config.yaml
num_hidden_layers: 19
num_key_value_heads: 1
vocab_size: 512
hidden_act: "swiglu"
norm_place: "pre"
attn_scale: 0.177
optimizer: "laprop"
learning_rate: 0.0025
beta1: 0.95
beta2: 0.98
lr_head: 0.00696
batch_tokens: 32768
max_steps: 4233
dataset: "wikipedia_en"
Each number is 128 + 24 x the weight over the matrix's rms, rounded and kept within 0 to 255. Layers, rows and columns count from 0. Numbers have three digits each.

# layer 10 attention query, 128x128, rms 0.0751, rows 0-108, columns 0-127
099133097103085138103083165118153156175112118090128158113158123115129143148114179132153097149113123144112158092131148140165126098128109153209191094124121145131125160127119162119095120098164129118151120135149110080152175098137090223130130127131100109121071107142159095109117140118104135179141135132157100100136148105140124104138137130131145126181152191143185122137150154147125131135092
139086117086127089156173065176105100083130095114102133159109083120185100097127124122099161132107091129088075118132168105087146152128136140100052109176148117119140113108066158137072108149141162174121124118069169144118071178148171086175148153126139158143147146122057114184150115130108124070115140146110179146144146120077150157157108096149106065105070110098134111107128166091133098114168
126149179132137138135138105127108105128148142129102097132127140135151132122118127145156120140121162162133098105172133154097158141149142116109110134120143138134108108131094139091110144115122113136150122153103119136097131121104142109117089139128163179089143136117120123158123109126117127080105160144091144150155128154113130128173127096140141118124141101135120101177137110168141063078153
150161166153133160111075167089131139115111129137118101119133145145116128141124143118176105115128175183131134120149140167104136107151127108106154158115131129129121129139133112108151140109140091118145144139143094095101155111102112126092076103137143153098110138163144138122104158127139109111154138121106096117121130144144111091161137104103131195158149139171117116185104099172129139115104
120099089118106095162177096180144123134129125119132140113140120119134128096134106139089125130109116095122111143129105082143105119102110113140121061141105125134124141088120130156098138164081157122114132110108151165149114111177144117158139131124072095147134102071118114151179144133125160126101093167138163139109130119143137133085110162147129103090108113084146164065157150093126126143115
137120133130135117102123152071130134138129150162113137159094132120123126129110154146131138127126121133126121152145119145150098099117153129138161142109127137155109165146144134151173142123102149116118137122144145101128129109117126148122130125176114156113174153142146115102118095103145131097136130106149087117131139150130088134135128137126139093154132148163150131164134148137137148124146
149103109105115137153162105155119124136126107121160136139123102092137116046154132089063102109155129113097063163081092057138127137130107110107098092154104116113160116110078133147134107161141129155128126100109162151147137147161135162160167146109125138178142112113092127149157146184138124143135104131123164119115126095103176147112129134092106114100116123084152139097101145100111105147123
143094129111112119147127124159154100184142136119113127135114118131120140102136140113087108105096147148105092122144126128119132120101144154133104101113140170156120129106097132166133114131158127139069131114124175113131111124137144153158129168126110144131145133122131094108131130147088136141134146150153153152145121123129120162139116131126070093135119084085193142140191152144098110123170
143130153117140122139091137125119115118129147151137076094107149123114119125138135112144152131122130158124089126103150116095150170116131130113113122123161123168113135127080115132100116125142090124138139114132134132135133132138154110135142126117122157153112117156105130123115130148112117134131124137094137148121110119122130105124115113100095157110130114113127137111108140133136096128124
108060161104112129177115110174144071143129103117149107116123128169163112087164096122085108096071107123090119084117113095115119139130098114086083084131150153155122095115079161132091129171163156147110089098113174120078152144150124118173139167098098106186128132137117079180159141201085118080097132209110164154141176089096162153154118113082041094082124103040169177088165161085121091110173
129134140141160146090137116108105117103183128146086132101139146111114159153115167106122168138141128151177090148141116100150130110114159098153147131124105122124168165101119088181127111116127120102137184099126107124189147093127123136140153072147083114100148104090112161096119123110135141102088130104141169117067115153144103110087139137123147122105119179147120113152125088049129091145122
121132160137123123136094156119167132138118137142118089111115137115119137126103142148155136118092106161143109116157154132143165149133171090126092127114158140162120139125115123117139144121114126129129107115135136117138141139119141157127137105128099132097161101165144107119107131157121140100113103126110112160093132140127108090106071168120083114110145083146133123113119107133121104117145
156149137108133150124143143140143106126148106118134144133155143114142094103137151069147112089119196152106199165084139143144117130150136102107143175128119181118115199177134097101172121079140114133117166120114115149167110123142105130141154140133124190060113094074105143147096095100126089135135151113149147104115093168145132139135142090099138104129129164130154137158107106130062092122152
106134128155138137090117147133162164137200160128104151146153139137120160177114122158177128127081145125147161118171110134104154095145167093162159127096125166149140131119189115097148143088111124113133145144149104122125125083115115092102087093123125126059121136090189139109117132095081158180125113153137148147131098166162083101078140141152181145158185128162117157106136121146123123115130
105137152145127116129106131142169152099142161106149129136129149157149110174119093165170097134130165138147167120157122151111140126162151117146147146127147145111104128147154147075149126101099137148151103141146105160083125136119122085113106130106186107109099169135136176149115173132116143129127140159069141128138148129154134100101140090147132149154192135146114147111079122125132126106142
123114114120169180150120160052132094148096157111171136146144114151117135156114184114146117159149153121117146119134088136128119128099130105130104112130078137127093120112143131133140131096101186133131137132149152158117130156089126105149137147125136147153143159140126113150098090129142125144118123148159145146142164106112134163127110104098163101139154141094133128151137117139129148126118
129095110115119093126129117156113109100114113122155104113087081143151096143103161129139126159118113138107112122143149125123119130082189152144118095206159139105108145128092134122073105139146152162119117123113141098141076150121127133137170125099095143154151096099133123141100120117124149107148112145156133151146144121112118098102101123149100101144115146132138168098160174071115132123151
184146154156162123151167103112089102115153131107114108170138134151132137116139110159135121093168140136156094117152104149110126140154133123085105167120150119104122091150120119100152157135131104134113105130067117181103120109113150109122092135139172140113131142148141162120139132127140097102116163102080128146138086146109131129187147116126116147119136072133104087156135077143150085121142
138146137165130158093100158101126133131104157121143118144142116162112133144114153113163103116146158146132174135112109152157106100158130112134186160113126134135117121163161098112177160092120123103147135132161102085117134098098101155098105113145154133095098141161167153109106148138154123171163152104128078111121118145151121117136165124113162182174186155177135118162108106160108152129096
124110099127147141121129156124136165122119124126145169127126111126131122134144159136126141138139066087107186145115108132156086134094107102169160134161070117107130145137178116164171157110133151121118100105147129125151161130138103104129132128134114084127110142140173138137136131115150129177147094104150108089141115113157153113116143144129164185129142147132115135123111123097145183178063
127150162131130132108116149122111089101140139185108097106147155110138130115111089115150135133112144162121117117148165145104153149155132118092145167137131111157117110118124117100081132130126103134159154139133105122095135147142145097115128101122136155108140102131095159127114132126131141065123131119110150136101148149130124108138088099103127132121116144158121113119118121151132101118117
123107089131164131155180132148128146109072119130145144135110102116118132121129116141101120140140107089120152134122102119145108150092109132148107111175094102114141103117146134171126142145139160116115118112107148129124155151141123108140142126139117070160138114120132124141177116128138135135126090150154126123153149093118141143108115142133139124114128130107138118104122147113154174157088
134110152121094104151132150114098126113097133144139104140103117098132116099147110111146136141155159161107140149102145123132106154120127118102141104152113098152107128136099135110098145153096149125162112149110152109135146152143134117144114131104138148146150136136114129138126112129130113108145133138102131119125141139121154130153120114119122116118100102119126138135145116186104120116153
108108172118147109120115143116132138135134126144116108122113118099142135119156136145141124132107132166138115128122146155133133124126131129109139129127139141182097147094088137120128120131108134143126141148138166091112124132144141140141127146136118180128134128146127098117118128166133145111141130134122120128116145152135116138138085145104100114124137104153154160147141139160134114094134
129167197150130132102114143075112121111143115107122102144132167143111141165081144145179131145124121147143151109164154185123141106161167124094174175076160144128117134159177130085144137115102115110143146141134092108123084137093114155109090115143157170065127133136140152097061132103112113094131139104117063130138119168144102112147126101130141138152144141168118098151146100159135130111143
125123137135138130125097116144110105136145117135132084097112163142141127124148131116102142121104099131126103132124145123082166135121120164114118136105151126154111107125081150125083123124112113130131132109128128117116176112126106129121129138137140166135095102115097112141123133147119123108116133143102125144105126126115123135133124106111120151133121140114122123144117129132115094118143
139142118105117111116131111146117097098091079128122152119131118127125087104115089091093132115149111123094204099094167134156099161166092089120140162127107151093124117196146153116113121150164130122130094156127086128096110145136114125106148148098136125144120132151084130147133137101096112095121137138102145096142137109124164137155146134118117134148090137111136135127113078082111146133146
065111103132136103100094119159135136107131077176146099098095140058126121139146123133125116132158051107149135119106127131121134179138127156162101141162135117164104130085106156123087121147110128129167093165150118121119160127181137158130171126096096168139081101157109089107124129149140168133119114114086137123092051079152133085106115150147152161159067163144121103132104122110128116113119
090118146133143125170149109138117138085138150114109145156138130159142111131156152117151125146124099139146128168136185101154125126091110167146117118178110083138154119112118115126122111097112153170172129055123112133204162116170160106170124118127119096142123105153117143132163150160176062110162138101133131092091141127070139112150108122103077137079094129102106136124141137097170160139127
133125122149134147095095122159126146161142167134115150140145159120108121121084127137147083076093178134158115118156106092102119092152120122152120115127140129150150132094116111085129122174126142089115153155150143162110086130119131138077097119119113142120110121122126127136080191117126170126140124124141121132081150131169107102098133105110103129132144147127153131106126138138099142124130
156140087122119132119115149106097121124083100166113151101146103091123105063161137062099149108111144145104108104080120155111127148101097088121104135161123123137125136153096110166145114144161101111109085165120122122099130177133142140097152127126100134141107132136069103116124118124139139126131113112132115135151109099116140138137088147086129118125125119121139125150111115128123160135097
168133091137157164142123144121144139160129127121152154098128124154113129122119150219139130124135082110162160116116122165112108150087130168186082104104163154120129139107110119163151104061125105117075106115126116119159178092116137128120122147123057126118065121126150126115105084120123179146121090163089115154144054127148091140129075176162123195130156124105152149139122099123160109121121
087153156143101156090130134147073179110154158104122112054120175150120180157085093144136126174131136154167139139146123090173133091090157115119134116143094055108177165115140068130116143110117115104206195139149104080146158101104095151111182057102114131144103053176125103117092138106108110188168104102166083065104150123113088042085156126129146146113172151133140132122179110142148121094090
119101115115127101174121103123114070166096075108138139154129089100142062130150124102103111123089108114085098105087168122108106129132130144140111127183131154130137121122092161104114136132115161159094084107092181109146097129140150117176117162126116088149143152100069120151126125169147133100110134159099145142157114155106152185159098087142092100120079081093133127103112164110080133131156
144136101112121134111136072119166098157162119133102119124124101127153135131092094125121114106126114137069115130129162136113157131159127143161150125118160178123122159137144115111137111134165107128087109137133135122119118125117137131115121145128138108120105163115132121156119122082109175053063143119100179182137139174138134149165114117145157134130093136146117107179113115139126090115163
138158118125124140067133103121140152123151136129079132129109157145136146129104144124170119122148151135160116122179129146108149132124127120123130143119152120125132147110163084095111086114130089094153128120136081119118143140113170109099094100114161151106103132142145149135111143080143141096123106109129119132125125143148111095122104115128142144144125144167123110157130116158194119118110
126110128130132117182109136143129104149103093106174132122152135106118116110143101138079123097097106115102133108108121124115111149145108159142133108117131127139117122133092156170135149161142155126101110153136177158118127121143099138154157152160100137148138096111110092112155156186132146139146134150143128131110114101141149151137141155130103100144143095111145152084121147132071144161152
139136173138148099116148097108127175083159171112116098132064160198119155139129163159152182141159152145131123150153157125166107064111179118170133159106158075138137152130148121127210121099150133179129149086135111130179091113150186075141118136176100147122157178126183139130151152090108049093160152121149107080122153149098073093153129139130134130132152142140151102150134103139174076123125
143104117111111135160105120169106098173154093105168145114158107089119106102161109094060131104121126114128103126087121112092115150149102115141102096139117155115104112169102151137121145160140132134086127117095153142123124114142125117176161146130111102185116121104096119118175130180121139141119143156077151144129095109123162142119137126124107093137140107103167165106131143111087141130130
157082113124122129118105075147207114203158143115094079118137099150098135073166115113090121067117115154082126121130143116094123114160144156170091112139130146119093100121105132142124116120141115115056114113104163135117110139154138143144124160129152103158130126135183160106156129148094148120112175164129168162126094106114126155115119124122097100130091105114173144167137162167110113118155
142127081107122160144118150159128107138107135158109119119122116135131122103143086117115135137119103123107154111122140118103126134153122111122107105126113158129103120150119117119117124119145112115105118113134096142137139152116139129123115155121148125148110137133131106146108132126114134151108128144115163157180143120124142151113093124125120144106108116103145133122126146157142133129137
150062077086114137157122100172217064179102098167178098098129086119130089086183085109073098061087107086071101088071126069065107141153055112160111064112090150165085093115076158157049122144146156155059071101131217143085136153147117127160118201102116120215153157120097090175166131209135159081099110203101178145155109075131161209162091126116081127144086148039184192115146219061107114108161
151111143130098193151073162134081134132140126096146142092128142118082179099134154118088135098137146148134137114124148106110110138161151115121148126106132107132116176122123109122156141113148128167111116134130104112145110128129147130127125158159089147129117097138181135108123142120116101153167164113175123107120125112138108134126132132145093135130151158120199126140119109144107110148138
146118139142120119131109097110123142138127118139119131142112111113147122089116131128119129132121138141105164126080143098140148154183112073158121101123127146111140106149147100119176089100174101160103118113160110166132142162133130109111115130116140112103164179191186134117113126111115114104113137133119171155166076141131114113116125107131123099122101147112140151172154102139138117109119
142119089138127128127119128144093129156142083120103134120152104118114115134154109127101110089120175113153142125115186166141134111176093114134101123163136162131119160132118146112113124150071127132105156112104113150099115127095123134135153143131100151134111113086103091120117101081113143134094147113082160154148096156124118104114142112151113084113104151138127145159119113158112115113115
117148126148142135108075153140131155143119141130151170119140126124118146123111106123123106144105174163142156143140119095119135118145149102145111143138134155140118144133104121110140108113101158103155155103117126118087149124091098138093140107127140170114119114177121115079094159122131168149119155141151113144123087103111096137128130141120130123132131137129117140134113127140125130140082
087140107147103135142114139160115128137107121181144167131136128117170104136128107139131073137106173152155147144106138116136139143105094077140111096148128134170118104112115176122112077130067127130148116111125127139086160154086099116113162114061163140122144170144100104143100115132151153160097097167075148147133124128127113133137147097100112141114140164083085189125118142098114077117104
129131118109152149141161163116122139108118148106163157161118138158114130146113147132168153130133136116125147071149137061137115091109141135180100141142116132188135163148153100115141085159178150141138139111156105134117151152125168117110153157110114116161102164126147130127130099118118100146093147136116107125115174114118136136141129148110136089124134131121129125148126129106111112143148
083123131139128135131110159130096116121115129106121128134127158178128103146105140116152127159126116127121135149149147105141105090112162108135131106159114095159167085133117118150132149120124156119186136128122128086171107096146102142129162112105123072149147141153132130140148125129151103143179123119146120082137181105073160131137128113128125106108131096107136095100108140145098138122135
179117110131138129134137111118151088166152094139117125114171075123125135111119089116093101078127120108085112143127142155092140154155083132129132139146149193084120114137133132107131124118166093128063101126096147152112117147114169128115082157148141110110130153119114145145118130097128164088063142131124168192103108165135111132154136128161153165127077112141121122134104129105106141122142
134135153130144142082097132129132167095156185122118128111104144175130138126107155111178129127174162122166122143154122145140126101119147090145143145111122095121146142124176072107135108106144113096155169136169100121123133140108134107094115089102161152091075134170139140113110156107157121134164111116156097108136108133134110080124116114095159175136140170151111104163121120159175145115076
113125134117140129137112184143108159077120171154146116098116147150121110119148160138116126169117155110169145139127098109160087106100142097122140132132130086134113111111131159151141137124130153110145149088122134130147140117133111119122172116114109129127122091147161098108125118154164095188173124127118101085133153108116108115112145141125128167097149132094139129087144158129132162141102
124145112152126140130144084132122107147111113179086140163120121098161152121121109148124115126122114126114120114119158153122136149158097137111145129126119146128126136124140128119131101112118139144113092173138102129126136145123143098121107149120149138122139152110126116167106136105135148109112094118112135175141162144154133153128106127139148127138102163133114115132123109122162131139145
122113146124143114147134167109110154108113140127174144136149140103100141138122132137130113136129116125131151134120104137131118137114142134133133130145150097143142119126138126168144155131132159122148109133126146115136137123140141122115169131146083119118143107153147123110157126132127125146162116142142101098129131116129156121120126152127142136125163112143109128081116130125118161157132
116120116125150114132168103128128119148126125163118144144096116130146137119109109136157158154133088119113099119153156130132120138140137133130113139129094123135136122127134139126132113159109139119119124127137117140126158140128139107165083140083140147130118155119114107130112123131129143111111077123094125135130190152132135127120113147139154106130104128129131115124128129129148142117108
145111119121134144127119084124163138150144167141109118134111124121154136099137128150133128114110080134129129113123145140136140124127154167169132106111118117132125121126107116132132102117161117136104115136144126123127144107141143105145109159116142125141117149133178141130127138111110132106112146145129162137150140130149111135131109134104139119162103127117157124157121132152157109113116
139149147146140123103172140088119148086150147100113108140094135152131135143094162131178143134145130137136122135159128131133151087122143102128163151119123115150154145130155098139154102121118117123150150138166108102151106141107122120107095121129148148091156149133138143148088118085135102098132131098139109125138133166165103109155116143118180125140136172130093081151123104146154078122105
166120095098104132132118155138145108143137108142119107107125132126104118112166115113095150087132121115093119122111146123116117128120111157107142097127126164144120125164111142139113119121150103125116107104156131144126111142142117138142105161128121138137097111105105087151130125113131123111111110144130150138152128129123139162134102113133128145130104157129146141136114141120122103134125
098116116127105114131155113104121069101116054155139118084153131131152116141165119096130111079129176096136090112119107129082133133124094099122111120112084138160134122120129121128092123148121148147134104180166154141122113123118147140111134149104159194123185142074035127118100127168128123112122116147129129137113094181138143154125139149141110149108141130070150128097112122084055133092142
112079088115140128160120085130133121135092110168137143101102138102147109094175140101098087115090118113115122152117145116120106157089095162103109136136077118129149125102106149129098090159103161161144095113190156137153145118164141120177118160122118180153115138124097113111134145161148121117152097143152165109130116120153150123112138143133134161121065165096151127150110139126118146148122
123112106138097118171164122155130117140108103163113135136153106097150108152127144165136121121142100155137115148156166166139124155092084156089124089150111166093093107117178170157096130124096122140106136121101123111152128160107107113160110135113123076103160132112131118160134090085119140140100089104084137166136144147151126149141076094167101154147101148103123146132137173124120157126127
150131133148129104153098110183096097114157134067108091104112131165140097113148118116131149085122177126142099150133118125121136095132114109101137134173151120094069090136109136141120219129092136092122162119092151163114055117140136097130081130170140125123129143096130121135157190122106106109166120148120138117109120142101122108146168042121122111158143080100133094146145084155138088113100
110131109085108106123135119167123112108134124124080135121151156128153122122115148100131147088097125125140102087132094152098122120099144123080121134153122112117142112127102117110114177146152128117129129163103121111120130107134187179114136125126100175128089139078123100130169140145118096123120125159127113126125127122132146136108106136134124125101129056146132111094116114124096146138157
120116118128105166122159168084103134096119101128111111090111175142156074143120122124130152126082124144136162130153086147139140099113109107088127083078139136161146144125121117183096121151149098104103126111105114114147123093117164141092146120127091162147140150147152130039141102123124110177124186149079148118137154118163109128134111169137086150119151138103114172142147132153096101115149
095149084132126084080114085142108140127087133142092120087088129113169117148120156141148117190128077101128100144130160118130152103129101136176117061142103118127148156136108140106087125180115158108201112147136097127167145096133082153113139086087103142093061125085144088152111129109095202155143087159127132120136151097120107086065151115187144113155111178137129143125132152095148133103090
145098127079122115157132107157106111144135081125110105169132112105167076101145097074114130116109107140092114093133134129099155132156112131123090115128149145130126128124079129118089091119156141187108103133112172122110095160150147094158138164106156136149150153124076121153112122137114084091117160163098177128166119129095150164216090086137106108119103106120154126142077138112097060116187
170130168110141169131098138131121116150162148127127091153101125164129123123103093121151160087133159128128130130129151151123126101150144124147119138094170155118115135146144129119143139091163107145051120103118134130137109130110144126128071122128155110088121127126146158153118102113120104080111188117148139125171115162125110135163118108137137127134138139156147099164125134149117099131145
137151147169137133092092132102143136093144176134134122120106138169110142139079133147158148126164171137165144148163120113130117097112150109124146154133131104115145145110186110110143141104126111104148177118147090128155111115122136120086133088110152135119109144154153147110118151067161116136166143116148090096119114154150098106076121138121146159124147139171102121141154125160143181162094
136114099118124141172150117139126095158113073109119137145135132113130114099158079088095075099075111138104107114099128128103154162149116108125125125103128166157113115143090160143099101162126149148115074136113161135108136142145106137134111161148108133142151097101112120162147136159108149123087135136083154169144131131131162155157124124159098104144121123101126112129095142111099098108168
129128160113134091111132096077141149100137140122130115117077139141142129137126171133133173141144170151142114151168125127146089099052165156151126143155129087121142144137132117124149165099127123117143140101129091154168081113122125111154142156155104141130098134150144109095120104094146115119147121106129099116113123112083129110127130115126134115113171127139116120166155116145180128162096
119129117119091129118133128128101124159122077094130131089131155108104120106120146126109100126139112131106092097109112135127160171169128108091102122095139156119111116119093143125139095126171100139114111111120138123098143128131116145123150149129148102151127117131112111122150135154099147144096127140088139165137107127126148137176117138135104105134139144092156153114124102107114071102174
136098126063112130144143103156118096153124120121125118109090102131139123085124134141119111102141077121100110109149092129113096165157135146128104132138160158127107113123098155160115152151176136174066090081092191114098127135147187119140121168116154128169135143128153124118163139171095124126116156139139158155160118068099166162166118170170065102150090121099197149140128125098099108099197
144116144122129149150117129123129109130130149138159118109111110134137116119121090121114132126128114111120151113085154115133108149139125121140123108126142129116104133116138132126116127140120141144109128112110147166151131154140154082135164134125157137143139141129115158133112111141150129131140145119148131140134132115122136135117114107107117138113127126123121133121099148137133132135127
143042127033113181197129119165170080200090095128162131156100125172146087080142092135091103081111079091042144065101079097132112140158120124127092091135109146163131096124043165196085112170127185161060061099108226118091165145178138129179150176107162112188178119127092074181158137186118098078112139162130157127194167095107165199136089167127061057134106128052196152090129204040124086105173
096088142147108100122108104114141121130131109047119141103133130098128179116219135076121114119129157136147089123152111117114116155044133162156112108109118144145094161104087086143126093141113173151130103074132101124154163113099114138136161145162075116144138107134137133098144126141144148142138139107113164151080109149135116130163145140148064125119130138090111133127137106108149078100151
146083121102118143148154140131127092154118129136155121154123109108131105102098140133141149102162104136099131129082120118141115148127156107139082115127128125144140115139110145121152142161134153164113094092053191145129126166127148127137182141145118132142155147134125135118142130156127101091080115107132143137125117096093195165126097129110077111111139063127157116110110147091159115144140
119133120129137124100147161137106111146115072090126132091149144065096154172122191191141127112158130129135108099127120137124157130164140159128097134083103134136128118126048119102117120109147098166121135113121137066111180117100107167123131130163159219134149119119093102109121099111095146138089107084101153154138082116128124113151144133150081084118125142125155126114093065142139083111146
124127102142106134126097133156129115153120133118141170125138121096135130146150122098142094082093115130128112119082103120135136152141148122100126156124095171130123131134109132170116112167108132135143088145118168112055180095129133149103102138139092156122135115136141118128112174139126169163115134134139164164122098116154136124136125147125093124185092126145137127125100139094087128109121
124144118142161122131161134129123121131104158154171181154130149131131131150102115133141065141139140154132147135091143131140181144183179082142112149145121121136154098119105135127119096128108122133169123171124159103096136159128144116107113103067210138128161132142102164184112122118129161143133135147107149136129136102111147102080083110081120120165127118128141143117078129101163121099093
134128144112110181133123133133134178085133161082131096072069149103140133171151165115136153130109162117106111087115138136172118083072130085121143112135116068155099140170117102153118125073174117162135174056143104112130182135134109124133169135047141146128108131153168128192123059106075068118170099130151133105100191104139133078142142133087143090099195165071173142161162093091138095126108
117114147117131053142171111150100096087136137128094126164128067135164089102129140098138115137137120152149124134149085140095140149111144132149119098201135125116144094119090164130071091159141168158179124103070178131136114107140124085152170121137157141154187191132113130146118115128149125099145162202098138119145145134078141131160123065151093093140101122127111131162099141103090143083161
196130149121138158148111133151126108155172105126144112157134134162078155130127100176128119078138160118145130130131133165148140136145169139094110178082157158099143110170140106135137165092162076150043121121113145144131137134083142160099096144154130094132108092171152162116120132115133082102085183093124122149162092141116116149183123135114124168112150116133134094115133110141102104148126
121138124165142119100105120106135130101131191160132144100119128165114129151108152178155120144161138123172144165137099127155106107142182128145160162116113115108156129113172126137154164120097132096156153126136114129131126111109122152092144092114139128122084138169146124102131157121164146148148126126131108112105122143155124105088148140102161156123144149161106114125178135126149200139071
096113097178132050143164146130147141109093143144161112081174124104135134113193140144111136131128119095131139126116092089143111190084129135152162101180065090126135118133132148154124137164114165115157105130149108151150148104125090122118167124155077108152158119106146116108134133134145137170137078113100136148071122112146142128097131146127133168085091139094122162090130161110111155146086
146125154156144166110107151117144116107145152141112131150128118172120146154098097123148167120116160152131163146129156127112141095115106121132124134119141127153118137127136110112136115104120133124111143146121113138140104142120112103132108097121146141107146138124116157141119095107145109103136133116145113124149127196141103131120124122108135138115144131155115117137127130151156123133123
116115080123141098136155151124119162113104100130124110105145133099101117135148110114101134140121163117111122092132122112118130144097125148131158128175155111150114131152132136135134120141118154109138128123138105138120122121120096145132145120118057106129147110100135117128160125129102116151129098127092127135132143105151134124122125125164133147121119141102107152106130135099118139123131
145156119111143144132140138110091110135120152151127147155098118120118119131080113177140123136162115125117155136109171148129134118176102111143124135125114152130135143119148121107116157095121134119125133143124148159142116143123140085149088116110171139124140144114105136159100136135139134125127104129149110160173138160110128117103104114129181105117121155169137110105131142149134156132105
149106158110137157122117103126143112141126143125141127146085098152133105101094103150111142125138089136116158137135109138152100124155144124126089137097127127129135118136132130144126115119121149159098133121121171127131135132145162119140133151111175156154121141155140135117123133157135117136134145127141118118166138100132142143123115165107119105132169129136157131154129140121152134122130
116108161145152160121127133120159127125129151114119156173113133142124156148111133126170165119127124152150137136131125143131119069139153130120150129112100113134166138133139116141131122120094128147122153125129135104148137135127113112138112115124150166104129148126129140137108130103141096118155107129178109078132147145145128101120149139092145113109149146142117108139150135135158151121099
111100139134139157118112112125155128133112115124124121137112117129163119100135095140089135125141115134107157137100142130112099109135143146140118108119136139143126111134127133137119117125105144155101155101121137129133142131147137135129139140138153131131143122100121113146138139138138115105142147146153125109134137123151119135124138123110118134106134134125136123113132131132127114120125
104110124146150134143078121126161080091116117168106129141144158127161185137168116084147132124136156123143144119162173119120135103161119107157136113144086121145138133122129112118121178097159142116165123149143116112140106151129053126139126096149123159111147147123083097131107193118144131091131124128144111116119120155104116138126147113106135130126089155117129120090143154113109149124112
090103072171126125133111129120147085125137146161126141135158130096132133090139144126114092147141141132151173155111168078101110110156136158141114121148087114122164117112163129104137152117069169147150138136158154114162107131143114123143161123204116173108160141131112129102106179145195146156144150115122108090083103129148110143067140106127153151142083138144133115105128163132118146154088
110134171151131149150175115138179131158133111119088196147132148131085122133120117161170096130110100173159106129107132168108167115113122140117107107118119119121141108093123105141116123088137090141157116128115131089199148130113129133124123098069169129106133132122124139141137098101119109081113107102119133106120136146104128126125086142113113131100131106113105128116155122144189123131127
136135129148078081092115105106098118106150134109126114098098127150157110135097111131166112123121128126139102127175087109132139145173138103138108136101180112157083085139093131137136146145182128096133132154111132149143113093113149115127104148151128098141087130156130130099157183133110136129089139122089126138107088132139143155177157132153126122170154159095153150155128090111129112108140
139133121146113109118086130136109140091153138145120084093135143120122159146123134086124149141120148099136108099166156121136113098122097085116151131145123100103102128146146120113132157118142125109135142162135094142113098141126099139103174107113081121120077129136116108114123150131106107138145102127115115104128138136144122142112149122125144129116133148112137155141163137107106190138121
113153109165159147148137178148130123111126134148118076075146124129132103179129107090117161123154160097163125133140171113146103149128159120143179121124141133119110146155173128111139131105148108124135154111132086134190122114138104115119113119113088169110131122096145151111075129101117113165155153080093111143115146129135130120109133122148125165161124163159112158172128155132072139175121
104125109114134130132146150111142142152120126113149156134132145159117132113151111095154112139130108109126154114103126153135122143117147157157143107133098158127155130116139148114077126120162124121119139132129096111116159099134121160119139137121114108102106146123138126109122126116136127115134129128148119115143094128157137114147143146161155132153150145120138135124141144122117127139115
141115133114110135143111131141146125130141111144140081131113128114131136138139127147126129118118104105110099135108163115133125107143147101094103132113145123152131122126129108117111107107115125130129138134131152108131105152149140091127123146120146144130123144134103132154123128129130108127146145128159139129123159106072130148131115108085113086132124108125175129128127106118143119117132
117181120162118127091126109123130112113110122122086120169174142094144146124119137127173121130116144170124151129181135127099149129160132127142093130114135144175107131132118120093119142130079121089171127154122122136122134146089114153110102079136142165095113138112127145131129125114142154111093141141089128163110116146135110106101121082134145108131085124166104122137097103143149130117133
137136120154121140098146133097140102115139131129112145128158172119134120108139129116158142114115138147154129140150117136101133115140097157166121124110134128123117130108121148117140135151141108112123110122143119130128156128125118135130121106107103121108077124103113129103128147126140142116112126135093110138114095163158107110140145102158124166123120136142107129153125130141121158124096
146095118092122153174114127148116106147130102126152104110121118127140146143122112142069105092126115121115093147093127087153119115113152126119142087127135135144146153125101092137124139127144122187125149131102143119111108120157152124131148136108132119174174123133122105143157142147115097128139109138168147109141142101110131147129115151125104065118149122099148169091132145093115091115151
134134145131114103084131125111110134110095168117116129150127167132119151136127181135138140143133128143154100090174112136132106136071114199126139145101140077104133139103146133138151133150122129082109093123130114177149107126111127113144129125156081112133130127115146133099144135094134115101116136112116122131112126134114143089158099119152116165112167114126116103156147124149141141140136
140064122066119156157123100145114142180099101128165114091105113123127118121150171121083088107129106123079095111088106109176101126119129099132088098141115129095138161151095118152100127145163147158105122114120152103137144113111153130166155191127111138167146130162103120160126123144096108157152115145128158124141135150112141195139126189116132079115149128091160161109124137074114075114169
138079117100141096142118139168091133112139136116129138099098126167142107125119128129110111128101085148089155116138132111139122116129140159152122094168135140126152132124105135133127136124134147151127109122134180144122098107146168115168151134110140126145126135157135104156177113142089127181144118168146143138151124115099144149097109145133108077076086136097141130111146136097133135148176
131144111153147126113090177153135100108137124160136121125116170128136105099130107117129149109111123141168149150158153105095145150179116095170084122141125129149098099107118124074136116125093106116145130152132121155159166144152149099115125111100156129134109129171147131108112143146168150099149126139089135142090105126110102131106129089099114168114114113134099148119118132141146146118086
158072088123129150160086160179136097130120109155119117123105122147111121093140060134086098110127138083115141155103114064091136107164102094150078049154143150176097095107078149132098144148148141171104112121130208133136123148190130124146134133112154127186187148122110092128133151162126132128123128174150139142118143086094149163148125118090066106112061134071168170103160172079129143119134
102108141141122147087087109149130144135141112120140111110138162143106153098164135167076143121128143153157075114134074088192118167030143148136138102119103097112157143094086132178159146158147091129135109122130104120176157098145162106129118130134042070158132082140195115101148146107164116084137100103153132138106128146111091114165090169137126109164191111111146148146171138124124050137128
134132109146124121145123117177106112143118092127122158110187148164143099115126080130131121104089121133137152165132112104078158151174138118160097052124151148123118117140106103094121135162104116128151086120106126147139143172137140145091144095127132139103130125151117143123157139130114161132100103168114147176104139104117116124091132093138102145076117102111107129099119141120130144143118
139097149117124128087137108157138139133137092110122129112116143101135108094145113134121134111103112167099110127117102116127119149109119117132113123142145110130119146110122137125083106145109116150133136084142110067165154139128154157155143135125104141119121140121129154124113142132111114118138121129146148133135100176112104165145120108105148100111115146102153163148096112108138089132119